{
  "attn_scale": 0.125,
  "init": "normal",
  "init_std_o": 0.0204,
  "weight_decay": 0.8
}
Each number is 128 + 32 x the weight over its row's rms, rounded and kept within 0 to 255. Layers, rows and columns count from 0. The size above them is the row's rms in percent of the matrix's.

# layer 9 attention key, 192x768, rms 0.0198, rows 14-24, columns 384-511
size [100  99 111  89  90  87  78 105 119 109 105]
[[174 104 116 117 143 121 137  47  50  68  58 153 169 127 156 156 125  63 121 150 166 101 117 130 115 167 143 102 117 141 130  91 115 102 153 158 146 101  86 167  99 128 112  90 151 155 165 116 140  91 120 160 172 167 146 111 106 128 143 112 113 162 159 161 195  79 177 138 128 149 107 162 119  91 150 152 178 129 141 164 129  91 108 184 175 119  71 126  70 130 126 112 170 156  86  86 137  69 109 148 207 106 100 137 132 167 129 122 106 156 139  85 148 117  95  88 202 162 109 103 161 129 114 108 135 146 127 151]
 [ 97  81 134  95 133 132  91 122 160  69  91 168  97  54  85 168  98 105 103  66  37 143  92 130  77 164 133 155 183 113  65 133 139 106  98 167 126 168 154  99  93 137 183 108 133 155 117 113 143 151 139 159 114 126 174 114 117 102 135 182 109 146 142 102 149 178 115  92 141 132  86 116 148 133 112 170 119  81 143 145 157 141 124 142 154 118 129 116 149 137 113 133 165  95 105 164 173 110 159 136 102 127  67 113  40 152 134 122 115 134  77 130 103  98 144 110 162 140 201 161 118 133 127 240 167 145 124 115]
 [144 112 101 135 112 138 109 168  92 101 181 142 170 166 171 153  93 106 124 146  79 138 157 169 132  88 146 117 114 107  93 122  60  71 145 157 100 100 127 158 113 137 146 140  97 155 108 180 167 133  91  78 167 155 126 163 124 100 162 111 205 179  87 146 126 150 124 183 100 183  91 160 142 111 117 143 118 157 171 118  86 162 111 158 126 167 145 123 117 190 112 107 163 218 180 165  51 115 112  71 173 184 115 108 154  89 128 145 115 116 125 155 133 137 164  66 144 174 132 166 137 137 156 154  73  98 146 150]
 [118 124  88 154 101 114 112 130  94  66 114 113 100  98 157 125 104 104  86 115 113 130 139 135 168 130 123 184  79 171 105 158 113 143  90 108  93 147 162 175 108 136  84 143  72 134  85 169 145 122 171  98 126  82 138 125 121 165 151 148 151 128  94 144 107 176 138 183 117 159 154  88  92 115 119 117 151 153 178 139  98 154 111 141 103 140  33  97 107 140 113 144 138 211 160 165 130 119 131  99 119 111 133 104 142 135 113 180 139 122 151  97 122 146 155 138 101 144 159 135 134 185 177 157 124 159  92 154]
 [147 138 171 142 112 118 116 115 116 137 151 143  93 122 109 146 179 135 118 119 130 137 122 160 111 167 122  96 159 138  86  86 168 153 117  93 155 115 126  63  98 163 202 148 149 103 193  97 134 145 142  99  78 115 151 163 142  99 153 149 126 161 126 162 144 144 131  78 103 135 146 136 158 134 180 110 113 139 100 146 183  61 131  95 126 134 170 155 123  79 123  88 124  70  66 128 129 144 137 123 133 135 123 140 197 102  66 125 141 144  92 123 103 159 124 106 126 136 119 142 127 102 137  99 143 160 186 139]
 [136 179 103 132 184 112 152 102 123 155 115 155 179 149 136 148 137  92  65 127  88 107 110 131 166 171 132 113 137 129 109 109  96 135 138 103 123  63 115 157 113 132 107 135  99 145 103 182 146 121 107  71 152 149 126 102 117 160 174 123 150 106 119 125 138 141 142 171 124 179 129 140 158  75 109  93 104 199 138 150 165 180 146 126  95 177 102 100  95 147 157 129 148 164 184 178 157 161 153 127 179 102 110 164 158 117 147 136 106 122 160  47 139 193  85  85 191 112  96 121 115 135 157 132 127 135 151 108]
 [109 122 164 197 155 155 136 119 112 153 103 109 101 120 113  93 129  85 149 141  59  78 113 152 138  91 134 166 108 124 150  95 130 107 148 163 118  95 114 123  92 147 117  65 110 138  67 131  79 174 111 137 130 189 145 117 136 117 137 122 141 130  77 144 127 153 182 216 138 156  86 110 127 110 118 113 179 176 107 140  60 149  83 163 127 119 113 127  77 181 115 112 131 194 169 128  91 141 112  95 137 116 107 129 134 237 125 148  89  73 105 147 121 177 137 117 187  79  85 129 161 117  88 143  96 119  98 105]
 [149 154 166 100 101 116 113 141 112 146 135 126 142 189 100  90 143 130  96  94 204 117 161 126 159 132  86 124 154 159 109  86 159 111  67 164 183  95 156 139 139 134 156 109 139 118 165  82 147 138  84 139  98 157 104 166  98 125 124 113 172 164 151 155 151 120 136 104 180  75 105 208 122 172 162 168 169 119 109  84 133 100 147  98 135  96 151 130 177 118  90 119 110  89  94 129 108 108 143 122 131 130 103  87 168  54 174 118 130 173 133 157 153 141 125 105 137 140  87 137 124 118 129 125 129 120 137 159]
 [108 125 104 128 118 115 156 135 114 131 141 137 142 131 189 147  31 144 114 145  74  86 132  99 121 126 147 166  96 140 117 103  96 103 189 105  87 150 133 120 177  82  86 101 125 119 121 166 135 148 178 129 133  98 141  79 163 143 201 163 152  24 138 117  96 156 117 158 142 206 154  63 129 104 105 107  98 152 118 103  68 144 123 160 119 165  43 111 165 173 176 104  91 166 182 125 154  92 147 131 153 130 166 173  60 153 122 167 144  16 153  89 158 140 127 149 136  70 131 118 130 125 119 149 129  94 105  88]
 [137  70  80 115 117 145  60 124  73 157 127 136 118 121 128 140  44 143 140 211  35 112 122 105 110 155 153 117 136 176 134 128  99 134 135 160 103 141 147 113 112 142  91 163  54 105 108 196 170 130 146  89 121  98 105  91 133 118 172 146 148 111 160 123 139 152 156 130 132 175 150 133 163 121  52  95 119 148 138 120 152 145 101 164 137 171  83 140 146 123 152 114  90 195 180 159 149 120  95 125 150 101 135 182  91 153 122 129 162 104 132  71  88 135  76 163 144 163 116 118 125 145 147 176 135 138 156 123]
 [137 113  88 149 128 166 145 132 139 167 141 154 151 111 127 116 137 129 119  69 143 114 159 130 153 150 140 110  85 169 119 113 125 112  98 159 120  57 161 172 169 150 115 108 160 153 171  81 113 123  69 128 144 123 144 143 107 114 116 132 168 174 125 157 175 147  98 138 123  16 139 120 109 160 119 123 124 121 213 118 151 160 176  92 164  97 185 154 149 104  87 107 144  63  70 105 129 142 177 107 134 185 123  89 181 126  69 113 111 205  96 105 116  98 126 123 123 151 145 123 157 125 101  97 150 145 134 102]]
# layer 9 attention query, 768x768, rms 0.0201, rows 15-25,79-89,143-153,207-216, columns 384-511
size [101  73  91 109  89 108 105  89  94  91  71 105 143 132 118 115 101  84  79  86  92  71 102  96 106  97  95  91  87  87  87  89  77  93  56  64  67  78  91  99  96 104 103]
[[121 183 106 190  97 142 190 146 155 146 177 112 116 161 118  78  91 151 131 114 109 150 110 147 117 156 143 107 166 165 121 139  42 121 183 118 124  84 138 160 110 187 130 138 132 122 185 151 120  86 148 123 150 169 125 155  99  96 180 109 138 130 134 122 153 154  75 144 133  80 141 111 101 108 120  99  93 117 122 114 150 137 115 161 169 147 189 116 121  91 124 118  98 135 149  99 102 114   3 149 120  75 105 141 132  30 200 103 104 108  95  75 170 128 139 195 130 105  59  63 156  78 123  51 185  87 172 160]
 [144 141 142 202 145 154 140 160 109 153 112 118  97 174 127  93 161 116 124 148  99 128 136 128 117 134  80 137 124  86 122 156 108 127 153 141 178 106 163 183 164 159  76 135 133 134 138 117 140 144 187 174 190 188  98 122 138  88 164 127 143  82 135 133  84 173 141  74 113 126 114  85  48 135 135 150 188 163 163  98 134 181 166 126 222 131 105 133 124  93  90 157  97 102 131  93  77 191 142 127 122 110  86 130 128 145 109 120 128 155 143 113 125 145  90 104 153 144 138 157 103 135 140 113 206 100 119 107]
 [139 109 122 165 111 178 166 127 100  90 137 132  89 154 156 124  49 162 147 156 128 104 168 158 123 130  87 138 151 128 115 137 114  97 122 144 122  33 118 191  93 153  85 192 170 145 149 217 174 142 109 160 130 201  88  91 122  85 210  87 152 125  94 112 114 133 132 125 150 132 116 133  90  96 132 130 116 115 157 136 142 171 129 116 150 112 137 116  75 206 134  93 152 176 142 131 100 146 175 147 131 145  94 207 123  97 156 123  93 135 105 143 140 172  97 152 136 132  88 126 172 129 125 120 146  97 158 165]
 [124  78 126 105 136 127 116 150 159 124  56  87 131 125  88 129 109 107 161  96 142 136 121 150 145 145 111 177  99 110 162 125 150 139  91 100 170 161 156 138 153 123 153  92 113 179 122 101 171 172 144 127 155 137  81 166  95 153 137 148 102 107  98  89  83 145 108  94 121 124  99  72 122 163 141 158 133 114  83 117  85  57 160  95 146 110 112 149 171  79 118 197  64  88 140 124 142 138  70  87  87 140 167 116 124 157 109 114 119 189 163 124 109 108 150 142 173 130 153  86 137 136 110  97 155  90  62 132]
 [111 140 157  90 165 127 137 118 116 122 134 168 125 143 201  86  92 159 191 106 131  93 146  99  82 168  78 128 200 126 107 157 156 166 114 126 112  66  79 149  78 148 122 134 139  79 122 161 183 121  98 152 123 210 129  97 155 105 215  95 158 143 137 134 101 125 142 115 178 111 105  81 126 105 126 161 130 101 139 108 103 140 159 124 157 117 141  46  71 100  98 100 186 137 111  91  68 118 140  98  96 204 123 157 163 161 115 144 152 109 142  98 147 180  86 105 165 154  80 136 130 129  52 134 159 150 158 153]
 [163  96 133 101 156 165 134  76  93  83 172 217  93 172 134 125  57 138 151 139 115  75 129 103  94 141 145 117 197 148  73 155 124 129 136 171 117  39 117 139 116 120 114 129 155  62 143 137 142  76 129 120 150 139 138 126 171  42 181 105 160 120  91 117 136 120 146 102 175 175  83 122 115 124 127 110 140 136 187  71 153 227 143 159 105 121 142 132 119 203 179  85 155 135 138 128 120 160 114 132 131 168 108 139 108  91  99 143 123 123 160  90 110 195  94 125 137 128 110 172 182 122 153 175 179 135 151 113]
 [123 153 146 141 111 127 142  88 157 104 161 155  98  98 100 128 116 146 187 136 146 122 141 157 101 110 119 191 107 118 129 104 176 161 173 114  78 119 182 124 161 163 192  77 155 127 122 114 172 102 183 172 140 117 154 158 119  60 122 118  94 111 202 157 112 109 164 106 156 107 134  50 136 127 191 225 127 113 123 130  90 152 120 121 131  90 168 132 149 119  55 117 114 127 196 120 112 161 126 145  91 156 136  98 135 145 133 103 171 136 129 148 209  73 130 117 149  94  94  99 109 112  78  95  96  94 113 156]
 [148  96  90 100 181 151 100 190  63 132  81 116 118 156 130 131 133 125  89 161  83 107 109 160 176 165  98 131 102 149  97 118  57  57  94 148 159  96 148 140 139  99 101 169 105 150 101 168 175 143 110 135 123 117 104 137 135  93 128  63 184 108 130  93 168 145 129 118 131 113 137 187 161 122 139 117 121 152 119 169 121 163 123 153 110 147 110 149 113 126 171  96 161 116  94 157 167 136 119  99 103 136 105 131 135 100  74 132 121 159  98 137 148 146  91  97  90 206 134 158 104 170 148 112 160  92 187 211]
 [140 126 112 153  58 141 155 160  98 140 156 132 155 170 155 120 135  82  99  84 142 150 118 142 208 179 152 106 150 156  87 189 132 111  98 168 141 158 124 211 139 142 144  69 128  96 142 169 123 169 153 107  91 155 151 156 138 151  68 165 151 116 148 126 113 148  81 185 101  92 159 180 160 100 142  98 134  83 146 205 101 168 101  56  73 150 111  83 109 164 164 133 136 120 108 153  95 116 122  73 157 133  89 103  97 136  95 126  57  70 108 131  97 168 173 110 110 139 168 122  87  85 119 136 101 138 170  97]
 [125 153 156 129  89 112 196  84 144  87 184 173 119 115 113 151 133 135  89  98  56 121 182 139 101 147 159 103 128 131  90 112 112 153 129  90 180 175 111  81 139 152 139 143 113  88 125  99 118 147  82 143 101 101 140 174 112 164  68 134  89 155 131 145 148 102 180 106 129 153 193 155 123 100 148 112 133  93 131 163 131  99 123  97 103 125  88 103 110  98 116 120 124 156 128 154 168 108 180 134 135 109 162 108 162 116 155 114 120 120 118  85 146  72 132 146  73 146 105 151 105 108 117 119  81 127 131 148]
 [139 127 139 114 130 132 178 135 133 106 124 147  50 110 123  99 152 167 138 111 128 151  73 118 185 152 101 123 195 130 163 129 127 137 152 125 116 119 161 214  74 176 161 112 135 145 101 145 134  98 181 120  85 112 141 135 163 146 137 138  92 159 117 108 158 158 168  70 122 182 139 122 124  91 143 148  61 192 101 138 187 122 167 126 133 159 141 167 112 113 155 131 154 140 129  71 183 127 169 157  98 100 103 129 124 125 127 119  74 116 101 132 107 142 139  96  64  77 100 136 108 125 113  99  98 138  92 116]
 [173 167 116 141 100 149 101  53 106 127 120  59 124 156 112  86 164 148  73 150 135 157  91 108 113 161  91 133 151  87 164 158  85  97 133 151 227 109 218 117 152 150 144 135 145 131  93 155 113 133 152 153 205 126  51  93  90  96 189  87 159 118 130 178 131 168  77 136 108 163 134 104 174  99 221 129  93 126 141 105  96 120 171 142 174 115 137 111 124  76 196 165  80 128 162 129 134 159  87 104  78 122 174 161 121  88 184  65 167 166  81 123 167 151 101 159  61 126 146  83 132 142 132 136 134 141 137 146]
 [154 151 137 182 201 158 139 138  63 141 150 118  90 143 145 126 125 135 167 113 142  79 155 156  97 127 144 167 156 132 152  77 126 122 119  89 166 102 122 170 144 143 130 121 114 110 155 123 143 159 127 129 157 189 133 116 134 111  79 100 170 156 137 158 105 153 168 186 146 178 152 154  69  89 128 108 177  73 174 108  92 123 121 105 133 145 137  78  95 124 102 178 142 176 186 122 113 128 158 112  63 187  89 139 117 112 133 131 155 116 135 160 131 125 101 157  99 139  88 146 140 118 138 153 155 127 147 148]
 [130 137 118 114  83 111 139 143 100  96 164 143 150 205 167 119 109  85 133 139 114  73 156 132  83 180 139 130 131 117  96  85 114 102 148 109 112  89 146 154 117 112 119 143 132 150 119 123 158 148 146 143 107 130 164  95 131  97 109  88 145 117 124 136 105 103 157 105 135 147 121 145  90 157  95 145 166 136 150 115 116 175  98 130 109 133 171 135  84 148 160 122 159 174 165 102 105 119 255 122 138 139 119 200 109 105 135 114 124 101 110 138  78 168  91 146 183 168 140 164 140  86  98 152 124  69 184 116]
 [107 135 125 145 134 142 158 121 126 142 101  97 110 121 122 126 161 156 123  84 149 132  80 145 145 111  73 158 117  95 200 130 182 115 108  54 170 176 145 149 192 124 157 101 178 178 150 136 119 105 145 130 206 132  91 159 129 153 181 116 125 116 150  95 175 158 122 129 131  76 109  77 123 102 146 140 125 117  72  78 170 126 165  78 150  97 121 151 182 111 117 201  55 108 148 141 121 161  45 148  70 119 154 127 173 134 187 148 145 161 121 179 136  90  95 114  68  94  59  44 118 151 136  84 131 133  66 157]
 [144 103 142  85 129  94 126 124 112  94 132 171 126 147 118 143 129  56  98 152 134  93 158 111 104 141 102 102 187 132 122 104 114 137 148 123 110  71 119 107 104 125 101 164 131 115 107 169 187 194 121 138 139 158 162 120 121  48 121  82 178 142 128 156 155 142 182 121 124 198 154 145  98 165  90 130 189 123 134 134  85 152  92 111 102 185 126 129 113 174 184 109 166 210 106 124  95  97 222  89 137 159 127 147 107 109 108  96 140 141 131 160  88 186  98 150 176 157 110 145 106  99  76 135 153  92 162  98]
 [172 174 127  94 130 174 134 181 115 101 164 143 124 139 128 109 104 156 140 180  80 115 123  89  98 152 119  77 184 130 100 159 196 178 143 167 108  50 151 176  89 109  99 118 137  75 139 125 137 143 129 149 143 180 137  97 110  59 124 131 113 138 124 146 141 136 177 153 107 173 113 138 113  59  63  88 137 110 146 124  87 109  96 147  95 162 101 121 119 155 112  80 130 167 183  58 125 109 195  93  92 227  94 104 119 115 150 178 129  77 111 157 103 147 105 137 120 189 143 135 143 195  82 124 127 104  79  96]
 [ 96 139 164  81  83 111 164  41 133 144 124  99  79 130 187 111 115 177 101 117 102  98  74 146 103 137 191 124  96  85 125 101 121  95 165  80 102  93 124 166  96 149 107 159 122 102 125 112 153 137 152 154 190 176 145 128 123 118 151 127 106  76 114 117 131 117 141 162 113 105 169  87 121 103 160 159 133  79 102 102 143 125 134 136 137  98 141 141  66 129  99 159  90 110  88 125 140 155  55 140 166 182 120 141 141 140 136 116 139 156 120 177 181 147 142 107 111 106 123 123 148 113  80  77  41 201 142  71]
 [180 124 133 101  77 186  72 123  84 103 137 175 131 131 164 156 157 121 152 184 119 144 119 142 190 110  93  82  85 128 135 124 134 110 137 189  98 129 126  93 104  78  94 150 134 104  86  74 114 105 138  87 144 156  99 137 122 128  97 135  97  84 144 105 170  35 114 111  84 173 135 163 132 123  93 142 122 163 148 148 102  82 117 103  95 153 151 112 121 102 155 176 135  98  99  92  92 110 154 129 159 114 116 123  45 150 111  98 146 180 119  88 147 123 149 133 102 190 166 128 112 232 119 127 170 141 136 143]
 [136 138 126 150 109 121 111 173 120 160 102 134 124 145 144  93 122  92 146 115  60 123 122 128 120 162 122  94 133 106 130  97 111 138  26 140 162 103 127 115  87  74 114 146  99 118 144  93 141 142 136 153  71  74 105 112 138 156 121 149  94 177 147 152 177 162 166 131 128 168  70 190 161 149 143 126 165 138 131 168 147 124 154  88 166 167 115 104  61 156 120 106 160  90 166  86 134 151 131  98 110 106  87 147 133 183 155 112  91 143 143 132 102 132 176 128 134 125 162 139 186 108 159 134 147 144 150 120]
 [122 114 167 148 154 125  91 140 138 100 143 111 202 144 161 103 147 148  92 168 150  93  90  98 157 112 139 154 150  90 107 164 107 166 167 174 142 134  85 155  80  70 149 104 101 119 150 171 140 146 128  99 107  74 144  99 139 175 137 149 124  71 180 132 129 146 152 142 146 194 125 134 149  99 114 161 191  42 117 136 141 190 162 136 136 111 122 165  75 164 122 109 114 159 116 127 174 165 171 174 137 117  96 149 128  68 138 115 107  96 140  80 155 123 108 160 101 152 155 129 110 116 136 158 176  58 168 101]
 [110 118 146 114 179 147 128 102 156 175  86 154 125 138 101 151 158 108  96  87 176 157 112 145 135 173 169 134 161 122 129 116 131  78 133  86 206 107 141 143 182 130 150 149  98 162  94 123 218 105 147 103 140  84 116  98 114  78 169 123  94 152 119 163 240 118 197 118 114 128 104 133 177 156  89 116  57 177  93 126 146 142 124 151 151  67  91 167 124  82 132 154 149  83 164 109 186 149  96 119 175 118 166  99 141 125 182 116  92 115 119  83 118 113 132  95  56  82 179 159 101 127 167 110 113 198 149 211]
 [153 144 116 137 118 161 147 124 148 133 147  79 110 138 132  91 185 112 149 122 192 147 100 118 109 177  86  98  93 143  85 152  67 114 156 117 166 116 200 147 145 174 153 165  76 118 168 138  85  90 193 128 255  58 118  89 123  74 155  64 121 135 193 127  93 120  79  90 132 149 191 131 147 125 141 119 154 137  87 114 119 137 122  90  98 145 149  95 133  57 124  99 127 119 131  85 128 159 148 123  76 148 117 102 111 102 135 104 141 112  73 117 124 120 122 136 107  81  95  89 100 140 150 152 135 170  99 172]
 [116 175 155 250 124 125 162  80 127 126 119 113  94 126 121 160 122 127 109 157 121 122 124 153  93 116 118 178  76 106 113 100 148 124 130  91 114 118 161 188 172  89 117 178 159 157 138 158  92 176 131 148  85 129 112 113 142  93 155 148 133 124 143 167 179 167 189 156 159 138 127 173  65  43 154 104 140  93 126  96  70 154 135 146 112 119  96  79 137 164  89 146 134 155 128 160 110 111 125 111 125 143 158 160 163 146 109  83 171 163 129 124 156 115  38 188 148 160 115  96 122 110 115 130 143  73 146 150]
 [151 172 129 144  91 154 129 162 125 133 136 185  92 127 154 133  49 109  80 146 132  91 142 161 100 142 190 115 135 129  70  69 107 128 142 104  45  77 102 140 133 105  79 160 161 145  88 162 173 117 164 122  75 151 154  86 175 114 182  75 133 150 112 178 141 104 174 108 141 152 130 171 127 152 156 110 150 143 141 158  43 169  98 125  84 159 162 105  96 178  91 135 159 136 117 106 120  90 187 163 105 127 108 196  92 113  96  84 114 144 149 101 127 123 117 145 164 146 165  99 129 121 146 149 106  89 151 130]
 [120 114 114 123 189 137 110 128 131 172 119  73 105 141 116  96 145 121 107 100 145 160  84 127 161 137  60 115  88 121 196 144 130  76 135  72 200 147 118 197 128 125 199 113 102 152 150 122 160 159 117  92 163 121 114 146 146 137  86  91 112 114 147 120 123 170 125 156 123  66 101 103 120  58 107 145 138 154 115  91 178  71 163 103 162 114 112 107 137  92 114 175  43 126 156 118 161 134  44  88  79 117 119 129 194 134 127 132 133 216 149 142 111  89 117 116 113 103 118 134  93 168  73 148 129 144  60 181]
 [108 156 149 151 142 127 121 162 136  96 147 176 116 167 146 202 114 123 160 186 149 109 157 107 104 153 145 138 142 144  65 127 117 123 131 142  35  95 109  83  70 126  81 140  64  85  85 110 174 173 128 178  84 174 149 129 127  92 200 119 130 145 127 161 135 102 147 184 139 154 182 139  81 136 162  92 109 140 142 182  60 182 121 128  83 128  92 177 139 166 123  82 149 135 141  86 119  91 148 125 189 151  83 176  86 169 115 110 125  77 151 134  74 131  48 126 210 161 141  98 121  91  93 101 113 116 116 114]
 [165 110 108 123 109 124 129 117 126  94 174  81 120  67 168 173  82 121 126 177 123  79 112  41  61 158 123 105 163 107 117 124  63 105 155  80  58  84 161 104  79  63 100 146  92 102 126 169 133 199 114 131 111 147 161  43 113 101 212 140  85 186 127 127 163 142 188 139 145 185 138 149 150 179 105  87 142  83 134  69  88 163  94 137  99 138 131 128 147 145 201  83 140 179 170 116  71 109  99 152 149 153 105 162  82 115  92  99 157 115 186 122 163  96 140 115 209 134  85 130 134 106 120 204  96 124 108 101]
 [125  72 136 130 110 125 144 117 129 136 146 142 116 180  76  95  92 102 125 107 126 124  87 132 125 131 126 104 133  78 127  66 114 158 158 108  65  61 157 124 108 190 179 112 121 139 149 105 101 118  80 117 173 181 152 192 118 125 174  94 143 174 152 195 162 147 111 111  79 110 137  91 192 137 204 137 127 131 134  93 141 102 144 132 168 115 127  99 147 167  53 133  96 130 162  83 168 111 142 104 153 149 156  84 156 127 109  93 148 199 141 102 116 180  92  94 130  54 145 110 195 129 132  81 106 148 164 184]
 [173 141  62 175 117 126  83 105 106 138 143  97 117 106 155 136 153 100 111 106 106 138 137 111 166 126 135 156 101 147  89 156 143 155 128 131 160 157 129 104 100  89  12 175 123 119 125 151 168 125 163  96  89  97  92 112 141 127 115 181 171 207  78  53 109 130 124 164 146 121 140 212 138 123 103  82 143  91 144 178  91 215  71  75 154 101 130 126  91  88 168 135 171 111  86 198  63  96 191 104 166  93 143 163 114 136 121 151 118  98 109 146 135 109  94 135 135 122 129 131 151 126 122 129 142 134 149 117]
 [135 123 157 111 126 143 139 133  82 157  97 117  88 188 167  90  90  35  68 131 102 108 130 124 143 143 113 160 150  77 150 112 122 142  77 148 110 177  96 162 165  75 126 154 144 140 171  87 117  92 154 159 168 170 117 159 199 162  97 170 137 100 120  71 121 150 150 184 120 107  56 152 203 151  71 118 103 138 147 163 120  84  98  71 124 163  83 170 127 180 169 115 144 107 110 148 154 129 125 134  93 114 110 142  88 106 138 160 121 124 165 140 116 161 148 137 135 146 139 108 128 112 166 145  84 105 169 112]
 [154 145 106 128 149 157 144 130 126 103 103 159  96 150 143  93 131 151 157 119 113 137 183 136 115 106  83 100 170  73 134 109 129 139 127  93 100 114  95 113 132 155 180 133  73 147 139 114 161 191 100 158 102 146 132  68 136 105 156 135 109 123 183 191 184  51 150  87 138 153 125 177 145 168 112 165 133 126 114 112  51  98 162 171 108 147 126 121  97 180 115  81 142 139 116  84  89 117 163  93 126  99 155 148  83 118 134 124 133 123 138 122 130 137  83  94 158 152  80 197 123 121 111 118 180 119 113 139]
 [129 178 196 109 175 112 143 141 151 144  92 129 144 114 153  74 154 159 173 152  92 176 137 124 135 155  91 120 148  83 143 120 142  96 140 153 119 116 137 139 100 123 216  84 131 135  75 104 189 103  81 182  92  70  94 155 139 112 116 134 104 125 141 140 167 167 220  51 113  58 181 107 188 106 130 221 171 185  88  99 107 131 128 102 160 123 150 219 156 146 125  73 130 125 174 178 166 127 140 184 103 155 150 131 148 132 149 108 110 155 174 137 142  78 122 105  88  85 135 143 118 136 106  76  99 140 144 126]
 [133 166  96 116 122 179 146 143 124 110 118 203 129 131  88 138 138 121  93 108 131 125 127 146 174 147 152  94 132 122  95 156  87 139 125 174 100 121 173 150 177 205 136 120 114  86 163 115 101 108 182 131 100 186  87 125 103 133 140 127  91 165 123 159  94 172 126 148 178 104 152 136  86 169  54 125  99  45 195 175 101 152 112 126 100 130 218  65 130 162 125  48  86 137 150 137 152 117 140 118 111 120 117 144  90 152  53 160 141 114 142 120  90 136 131 148  80 140 112 140 126 109 105 144 133 184 106 118]
 [129  54 150  86 144  48  79 186 115 140 119  97 149  85 103 115 115 140 109 125 121 147 113  98 148 153 101 125 209 164 113 100  71 110  96 106 130 102  97  98 126  91 158 148 143 133 134  97 170 120 135 126 190 134 176 127 138  79 149 109 169 151 132 134 104 150 123 103 139  92 182 129 149 148  62 149 161 118  84  89 107  92 183 154 120 160 143 111 119 109  99 202  98 103 169  58 145 134 167  95  84 113  88 173 149 105 144 148 128 174 137 175  82 128 199  72 108  88 118 165 177 183 118 123 133  83 122 105]
 [151  69 167 171 143 104 124 145 147  72  81 137 109 130 178 116  94 184 138 140 100 128 102  96 184 127 105 129 131 207 159 149 109 122 128 105 149  97 174 169 106 123 186 148 125 111 111 180 116 122 151 145 142  88 162 103 175  90 107 113 145 121 148 153 133 118 114 111 178 101 171 131 148  94 142 147 150 161 112 122 135 105 154 139 149 105 137 164 163 131 102 157 127  93 138 105 129 111 154  75 106  52 109 133  94 183 142 122 130 212  89 122  89 128 102  56 119  93  63 128 126  87 213  88 188  61 115 167]
 [114  88 104 118 157 152 134 114 124 131 137 136 134 145 139 133 145  97 146 112 158 159 153  74 149 165 114 170 102 124 125 110  96 114 182 147 102 101 128  62 187  99 144  93  93  77 200  80  92 109 147 136 198 170 125 142  85 170  85 129 134 170 120  84  74 125 101  80  92 128 117 140 170 195  82 127 121 135 162 108 180 125 121 138 113 115 195  95 110 100 134 149  88 148 133 130 167 107 111  99 125 131 124  70 172  87 101 197 154 144 152 103 106 156 205 134  98 139 118  42 161 108 129 108 135  50 119 132]
 [105  73 184 155 152 116  98 167 113  71  92 141 166 188 111 126  84 186 195 154 151 142 139  91 139 111 107  85 123 124 166 159 145 132 144 164 117  96 113 172 122 164 144 121 145 127 106  85 108 161 136 137 147 218 159 123 165  57 156 110 105  99 140 168 129 135 103  84 140  84 147  96 123 145 173 184 140 131 132  99  69 116 151 157 166  91 134 103 172 158 125  79 156 140 149 112  59 100 114  67  84 160 122  87 156  82 133 122 122 162 137 184 157 145  85  57 101 103  94 153 146 186 114  80 121  86 116 131]
 [199 122 126 132 131 140 121 107  70  76 115 186 157 144 150 101  84 161 184 189  44 128 163 104  92 114 155  89 152 133 104 122 158 162 118 169  99 123 119 160 130 125 129 119 116 114 163 159 118 120 109 152 167 148 151 126 170  44 219 139 145 106 101 151 172 116 148 108 156 112 141 129 111  81 147 130 139 229 135  77 146 164 115 166 144 168 119  73 126 189 126  78 169 153 134 152 119 105  94 139 126 127 116 137  50  90 130 116 135 133 148 120  95 190  98 106 146 119  65 171 131 166 165  80 130 128 169 100]
 [120 111 131 114 101 131 156 112 225 124  87 161  69  99  86  72 131 169 169  79 171 151 131  86  93  75 107 142  89 150 137  98 160 169 160 130 117 145 174 148 145 184 128  75 156 144 115 168  91 123 153 103 113 109  98 133  99 150 129 127 110 117 149  89 130 104 141 113 137  74 147  49 140 131 142 170 133 141 127 164 157  92 170 153 139  69 185 145 173 117 101 118 110 130 151  77 121  83 120 184  93 147 129 106 182 138 147 126 150 123 158 126 179  82 130 150 109  94 137  96 110 152 108  74 102  91  93 111]
 [166 135 110  80 169  98 142 125  69 140 118 126 206 140 146 137 135 131  55 118 102 144 141 158 173 141  91 148 140  95 121 171  96 107 159 156 111 128 104 128 120 125 125 160 116 153 139 143 152 155 138 111 144 161 122 100 138 124  87 100 163 156 134 116 125 153 151 159 124 119 124 192 130 155  84 120  93 158 131  76 133 155 122  90 101 132  89 115 102 183 168 174 200 127 109 183 129 130 208 113 157 148  51 133 126  97  87 153  93 116 129 132 114 163 160  86 130 173 120 106 128 105  86 162 158  82 192 180]
 [ 82 106 138 151 104 136 117 189  49 149 170 106 196 150 154 117 135 115  60 136 104 143 107 144 181 144 146 143 178 127 115 169  93 143 138 154  76 158 131 144 108 137  88 159  98 156 128 146 176 132  90  95  98 160 125 142 143  98 131 118 186 126 135 152 122 145 125 154 102 141 126 182 139 129  69 108 139 114 125 207 132 143  98  87  99 185 160 133 118 152 145 131 155 148 130 149 122 139 166  63 104 164 101 132 138 113 128 151 129 138 118 139 108 132 106 127  82 164 121 119 151  99 140 150 123 136 163 154]
 [151 152 123 129 102 136 122 105 111 130 128 190  56  80 133 125  66 134 136  82 121 131 163 118  51 139 100  86 129 147 136 164 153 174  90 115 119 178 108  62 134 123  83  92 124 169 114 105 113  96 171 107 152  48 141 112 134 115 171 168  86 139 145 144 101 116 139 114 124 133  98 126 178 144 198 119 137 115 125 103 104 137 111 146 127 151 104 125 121  81  94 126 122 116 124 135 144 140  99 136 126  84 133 131  74 168 163 151 129 111 106  80 164  87 111 156 173 108  86 121 133 150 143 109 104 157  95 147]]